config.yaml
n_layer: 14
d_model: 160
n_head: 5
n_kv_head: 5
head_dim: 32
d_mlp: 960
vocab_size: 735
activation: "tanh_gelu"
norm: "layernorm"
norm_place: "pre"
norm_eps: 1e-05
positions: "learned"
qk_norm: false
attn_scale: 0.177
bias: "qkv"
tie_embeddings: true
parallel_block: false
init: "uniform"
init_std_qkv: 0.0546
init_std_o: 0.0
init_std_up: 0.0546
init_std_down: 0.0
optimizer: "soap_variant"
lr: 0.00523
lr_mult_o: 0.99
beta1: 0.95
beta2: 0.95
lr_head: 0.0111
warmup_steps: 200
schedule: "wsd"
decay_fraction: 0.685
decay_shape: "sqrt"
final_lr_fraction: 0.1
batch_tokens: 65536
seq_len: 512
doc_mask: true
train_tokens: 219500000
steps: 3350
dataset: "wikipedia_en"
Each number is 500 + 25 x the weight over its row's rms, rounded and kept within 0 to 999. Layers, rows and columns count from 0. Numbers have three digits each. The size before them is the row's rms in percent of the matrix's.

# layer 7 MLP up, 960x160, rms 0.202, rows 305-345, columns 0-79
098:452479516505506491520501462502479514531480479523476494486508529464545481547531498496498500475514525530502489485523503521534485525490521521526449487526499472475476501479485486478510519518500521517461494438549488510505524470528499488507503491
099:491477532485441481498481554503499496451513466501536482472522531513496513494493526497478500467541507499454479469507511513520506495490478444545524476467456481516503486494483524528498489513509504477485472495478495513512493504520512526496479472
102:509512466514489478499522474504536548523475466564536503487510481504513500547470490503559468498534494547461526458500469465508503552460520514537484470483505529479510496484520476499489513517499509486484520509521481519515478466491507503492480504
099:509512535496504494514509496503520500484531455513498491525485523504472452520496499470537486522466478506446506522465445502440513499465526473492501500464485520525465512515518505494510505555540473482504471494502515488515507482477507483506509513
108:491508487480508476514510517509504507472490492482530477527510523471491521524482521500507513509513491494529454534520494473514534465525476524483465486469477516496491494470494512509471496539494499505526525503495505482444529519486486508491462533
110:517480562490501500498538491457508520551537510528503516454494509499533476468459503521514489491521544528506478495519466513491515505490511528467485478488518529499504468455477512543482487537486484489508511528488531481497496493484508516514477480
104:480527511524539507499501497491503521484467497490524505530491489522487495479526550473487471500487510527500513508483521547471490547520528470511523495469464482498469468499493483488522474505509483498529473508515449455485519494457492500516490561
083:484467491512479473524514483523469509476518509437514456525437508484515515493483523490475539441516477486491518520489503503515528502482492510496516500553481462518546514549506488522521514526523512537514503520478536497513475471511514480498466510
106:446497527476477508495462465508500508452504511481500480553492521527447502520456509495458526516530493489541497508558520503479553462459495494494553488478512507497473461518491500503532477490487466541484492520482524528481493506493484496527519480
094:524521515451464520521542509558520531476473509527486525507498485507483474530501504500497483516478457478484513466518524513506505518509549513551529504506501520500496500483548457491538466498517486500506510502515521503490501469466498538476465490
092:476506483501508508469539534489482501531492466505540457440465512471486531476539503522522470491502473511516511541501529560533497510503525499517480497472507485482502499510465511425514488471537491476514554528539468484520493510509497467504470473
094:479524487492495472492529468526522495463515495497503484499516461536475500476489439477544522532493516462481495517480454495571540512510487521551506475537499527472509511498508514480533504520477491491469484522492455496518509474517521504500515506
092:512464495572451482453508579521497514501494509487481492488520507488514508545492523489528486503533501506501512455518540498495491468457495511515519498498530499535513507513512527458491527496543491526530495515482472520482505495535479519458476505
102:525516454538497492509483541502494548520474512447502484500489489488546538492447508526478510514531489491461491529476551500534511501512527548464548503526484504466504450475481525489462551499506514493513481510475498482470489522476473481480480499
098:516464551475551491517490479497522466484448454522478497471523501480477513541535549486487519506493493488569554514543507458499500459503474526495503508482511499486482519504538518517561520518507510510519534512538528485510489545497549467494505476
105:488459489502503550484492507482517489509484443504532519478524560538528512515516505501483460504545495447527490525456498537501482488478543466513525544512474489475455455511470522515507473521509476489518504491487497510512498482519470511509510493
107:495500527503542510489533495536488525497484532495439518479490500523491508516482531509486507477494526472509502456488531530453493528469522495470511473512505461483530470446507492489480514521417514503483480548493533495485496508453481473523501475
097:460533531524444525465479532485495509555531492495524496533502521537555504498513490465482538512534477488460551487460519508453477515472476530460524514492505493490506497488492523544532534519516526503471456489497525443479501498444493528517483484
088:471533483542489448488476534487498505490491489482528498468490489505543484492525469467526477508481494480476507516523503502461497489502487490482508526528510529501506507518528513470467484502489465509484515495464531515517528447510507475574464511
102:516457539532522474507506512513533510457502519512511505490508542468508478492528480468497557506463488526467489508483485482491487526503469448490489504496558489559486534552491511506497516519487468481482507554512487502454469542507499522506508502
073:491502454491474480499459495427539481550512492482484492506513547499490537490470486516503491494517530488517522537509481515484482490510518559486480558508549479546505493529480507496553492518459463494522473477508516515527511471479528502582474484
100:469475503501501485481493501525505472478460479511466460538514512484519468534513531473469540496504486508494510500538491549483484486498548510515490539434479457482502539503517465426535507503448514524459462462484512449497482544514484492534496545
103:472510505529520496475536487480477496515470473519532513514507486493500520510455472499491531510531497516465507516466537502498484509463566503486508480535503499473524485480492522461529490506491469518524538503517457501524520489460488499509488472
084:543493528469462453494489530507489490498453476503467505483485463536454476495476515480467486511530490541497446555509488538481496484513509540505507512485531493495551524529518535473496503507511532454519482523473509516484477501490526492486524515
102:491507534491513452517517509516523539505479484521436516545499512527486504480446499479524500509516541525491507561514536474528468476510526535497478470505519517508515492473493478502450477482458516515486503484468498492532496491508517495488466504
088:516479502465527518516494526522486475463513571527497470533534495536492463500510507504490522454518533522501459503517485503531525481471494504525496483481501533524498515546541476515496483481442492541487484484486499535506517524513526507463474490
088:474499475511541451493520477484486497508481499498572447496500481518509487531505510495498499442453507513485506490474506464513553494486503501490480485554491524476499495475492494514508462540500488500469503516501484484482497504496514485512513547
106:536479528451425518529501508497517513471517511503516513491478438543509491453470488455473480543517541509517512507464494498512507521493526464536515559492489483498509500514461513501471477461499482469539491494477514531506481502525503516532508522
105:510444510472500469544459489502487496501499521532525491481505492513516486514530482496489493472489461459548473518475487497472499491465482506450523513487525507510531512499484513502523516510531505502492477493490520535525494467535445501530547555
096:470496516494482517449514484545529509484494510489527467520528535443491477467463512540533499483539522511503540454506485515473482515496529508476513509508551567447521488512522487483532492519504507512472519487498485491522494473479539446477482544
111:507500484488462537482469500452474464468434474529531492521455499507519455524514470520511569511523505517528512521508527499477475523492533517490487501464465540526500475516510494481507511489475512492505518501532521460522462554492492468492528525
114:483523495563481470539480508517512512462508515491501477474519494476535512542488506518496504520543511504450501507546500522474549449443513509523471531503463477475465503512479544494503510508541534549466487495492481492492489481516486476470523512
087:479520505462505489496462491512516496472495490518535460505510479486489472505500529478473481521492499462459482511490499508518510503499519544500509536501535498530538491531504512507501485535473488508481544524451488486515470499526542443459507475
088:479542534471532542496507518515450483510507485509506523545524477522511495550545511492546512497481502517483567504500513496484522460476494467475454502488524535500506504482561531498515456503477541508546505527482445457498499521483474558447504516
099:491546495485490469487500493486503502506459481513540492466460484485533564479499449524468515483494528475478546508500478424464485462477478509514525511489465525466488550474515486547522487560472506520503526502553488556536520504510510495521495513
098:490460509521496486552495500456497467497491508523525484496482518494531498459471502514456503486539546521497495477484519488484499531523508491512447463522542527524519491442495526487470481488463494498516521528456510497502508513497506541516506534
114:457508548512479462470509511534497489482516470503495508556480436500506454517522501487529487462499505498526509526489509507516471490500510530469518449495509525453473518459501514482476533506469476463459496510491529499441504488440498503495508519
093:508495512523503490539488522520488507475488559521505451490556494516498542537570486518495503500500538545477456512478481484518536500524453513493474487500524465514432505532513546487485501489523489487503515486529517527517472528464485488540515449
099:531483553514531491501564463514470485506515541523466502472494466538493482527505483444462530463460457552539502480487475463458442507497494471514484476508518523523524534478512521495508497497510531502496487517524512486469529514488495492511507470
099:489514490519485500503457513509495508473544505499516529545475524503469480490532493485530503484525490500505534501454512469459505465494484455500509476456512523500523472505491472528464515473485482521491463461487501487540500463552472455496503525
100:470521498510514476519528519524493491561541514549472499484470494484502484505529493511517548529539520521478525483478525511508499483496503518519515464485479501473464522471481510518481524500501525553468516467482493461472493509518540473505523448
# layer 7 MLP down (transposed), 960x160, rms 0.182, rows 305-344, columns 0-79
089:529480523544517484522482512500497508486507509481523505471520518540452487501509452483514480512472496513523523499460512511511494522454507501488436490498501499479547515534484489514492522460492534475513462502564560525491484482487477492489488465
098:498485528500498473477478457509520520578481502560498536502512509480480516495454504499508505476459494475501534517519504459504474498519481481502483525532483528482527466512486501516487506521510486524521493480502543572475529515511465530503500524
108:476461468506500517478547534466499529497551515470542525503525512503479505501490526510504486549480455477443475533490483514509477485486493516487465495511487480488483474517530496456536500489544517530498511487505500493545474478519566503461517486
104:556503480492508547516491507535518487479519516552535512519504518498528490525483492516504508488491540480525488530473523492541487547505507447526535479536500507496515507477499543519481467490506501519442469452506467515473512462469517499473513573
112:542491474438522476464481502556525540515499497508541511530513528485534525464541519470484500473470516477460533491496487475509497512509486495504494519513525515535518479485501502519488504499528515501457512507489466494487454528559548539527511477
117:496438479503510528452520503500532515497472513540509493442483489497514512535486474486468502483501477448497487485436523549505510479499493521518444479463521567533513436508484532511491494523500559523474535518531529462513480527480510492500517484
101:544494512533489536510429499478487450480495514508511518494504464500518547517498512476524510503514488521480461483504518496471522499500471495491470492479505496548528518506485533484449491532467472476518481459501518498513518507484502491446487471
088:480505506515521466501490490513503470526495508554489510472554480537465529496511490539522502529473541530528527467501519516447481522469518504455509518460522498497443499457479484503481449472478467461495500495521483457493464515504468509508485526
111:503453539462539537512511492478487521508483508514486502548484499493507492438486536498537576465493496486535469467519473489510467516482513503535491496477493483517487489497475509543445512448475465505505487460484517510495503502513526503511521539
091:514515521499494540495458460499504471515506515472488458540470517491517523504492508504534543505540521494459523543498551466475544504501488508543489502550534512492526515540494431557529480498495500509503504488493464497492494452510513496499492518
088:496498483476544534507506510485452527496510533468493553530541520511496444477451545458522522511486474526496532530495460460496514515523469505502502490526531483508530524503481538559516503503495481557500477489507521523524469492562485492502530466
100:464491438496517497499525499518497474490492518465532502495526487528496505542493509492502507483487522490500517505472511483512500569511484457492489522459474453513500568542545501514528520500497495503490517565519516473487484476489523437515513483
085:516532508485528460515512512455512480500501495522540495467486530543480493509486456475488518483498478446501493492554518489496522543519484513483483502509525496460526517506506445457499482492476541479473475467497497488430469483478488471505554492
094:485493482494483498491513476538554473556550494543550505558511483463510468502494495543522506508520521563508479529521504534515520496517493499498502489498528464484470515510532510500527491492494512491526457477472457500476517542479536528484492460
097:468507493503483524584490492475470476483515485519534485548534504528522507494496498524458514516500501487495490470455470503496548519487509504525508507487550481490512513478502467540502491504541491538446500525530475513513504540477553499483531508
100:517452509470498528486477498519513558522504516520523544503490500495509494512509512504540495499443579545534475523516519539536490494501488476504509466484518491508508463500495493513512520469518524502480485486508481485541533501525489508514485478
113:508504495481512508446530540515513481507464516443518517506537494524486499546537549513476492498517503471506539506468453489529524539514500517514520438473504480508482493541483463521531498506457446487503472492492513519536527487485514495522492454
105:520523506480500543547525513530474515505505526497504480492480479505509464538525485497473480515547502465476511519515507459525489492533507497488512509514507484519541503523481459489528481501489496493496518503554467482482475538491471491490515531
090:523552479485486454533492494502494502529521519482521502476479518506469476473527521545498490487482523486498464528501505531472485452457544541537472502545455487473485496488536515496498497456535509504469522468519504499501492485450522515486572467
105:546524535511529497494503511491525490500515536476477519485437511500494514427563505491536480499515493518502475516498471479499518529510505493501522544491523471522476516464560468518486530495469472482540487517498493533519484544448546492499516524
074:531504470500474518480450459483478486517537543520533529499499479525462524506511501525505515503513478484511533484525541495539488506520505506505475527488504537420520503519468509494523552517494488487494520517497488521492500512558499526463499530
105:509527518463520529480534537480485508496497500531492498493483487494522515494498518520485534519498537452532516502514449520476523475473485481509489491553487491535491484531533499444519516504520510457497571502516534516505556469500552483500507477
109:477493534478480487488509526494514502525479498522525488508479512443512502517463500478519476442519464454528487491517478497536509504471460513542461495475494540479501513485489482506498500489483503507483511526473536493502493502498524517485507504
085:487545494498486490440528477534531514551558527471509518491500512501471509470526463540532533478537509485472510539492522495534498515465510507510514502530514515513492493513482505540501518480516485526495487464505511485508518528463489486534518469
100:516484468536500497497542472521502498524457486542503512475475527481481463466459478501490524522543447477480467509497497532499518522520501513516476529487511478504515550469474508474481490487535522503501508527528486527457437534508520521521503488
089:531475476528522501476500481536462493538486510484493499545477509497530508506486504505468514521539478518501497483469509497452490498470523513462504513538480484523502486525511480499505478529487533516490456493519532491479542484517546468516477482
089:544478490527500505510533463515487496524502510538497498458504558450496512470473494517450482520488522514506448465537555502535489543508527528510484498555466498530549502540441501476500471530469541513488501491495493477466495518514518498550484471
118:528499513474500478513503499511485537524464480493505481520553497516492495449492556519533518531489478530504527537527471490473509535503470494516514525538462523513443455473534503540521487493492540495500516512435474525479514508522458499495517532
113:499510554488462507488468478483490505487490519495517526451478510493500523487526500483497492527502514547490486483483548558539453509478516503477488496489499509500481489472516499494491490531474534497477510497466492470472543516508501491521507483
104:485565558455520514484506504522540542476504487479466510497536542497500538545484499484520514490540495459560525510460500504524523499534518498477498502492484489486511538506509505488512509501494494512488543513504541473493523509547505530493454514
117:491495478470490505490505514503490541509518575474471502513503462470517506518478496509452502468486509473484511483453514479506522499532477499488505487503498511448498481459517500509538495537488510488469477497510538536487498530484517465484514486
082:513508477514509443536499522462504507464502524499490504514517525503502480489482479491449526499462510473500469465508529524474532489466516522523433500527516529484517533509500511468525510452475532488513478506519535509461475460498483489499525492
092:463465452472473490506511492506437501501522508465516497507490468479481468536478507491516548511482458508468460489497520517511443557500489490469523496540515517494502503490515513500525523493491451502503521540503506494463516511496492508526459525
086:517489475499464523483505459505458448472502457473527496478504536527491529470476524523470496485457536477484437469488512531534503499510549488535501517569478476499509506553477497460488526504493523479459494489504507507521516499514500472505488503
099:452493499526467525462499496500520512484465443499526489506510501500532497564515540516529512552466469538457467473522494530477487495471507504488488504503516516498511506461488489529491499505509509467489525478497522500503518541489534501518490488
096:499549474471520491482501464478506538524513498472534473484490491478509496497491541497532535466501476533496551499542485504495499531477523472515534450477508498506493522487505507476492535487502516542477518517508528495472515528494511492477526479
123:507459476499504525521500515473500495447512493470524499524491467552549489514544527511500499502486520501502526487480494526510541495507498458475528498487483512467466467464528520523539494537538450518466476508501524458460488479465509498527487468
105:536488491493459514536508499484491472464505554468500497476511491480534523477502491502497524506502483512466534449510468526501527493490472494519540492486501496520510481516486490505517452531515477511471506529512598504455461476492507505494492500
097:488495532494495503486504443533518516568493478505481521508514495513493490513478470515486474493496495462474551504496476504524511459512501509475543518511497464454487512522519498477486512499493517459505513504499521555516546509493468583472508479
105:530533499467544524492515469543519483532483490503551493482561434497523472537532487540528483486473504497516543496516488541482539491524545450477506558500499472470505500560522518517519490491490514523478488524496508521481512506497512485523525487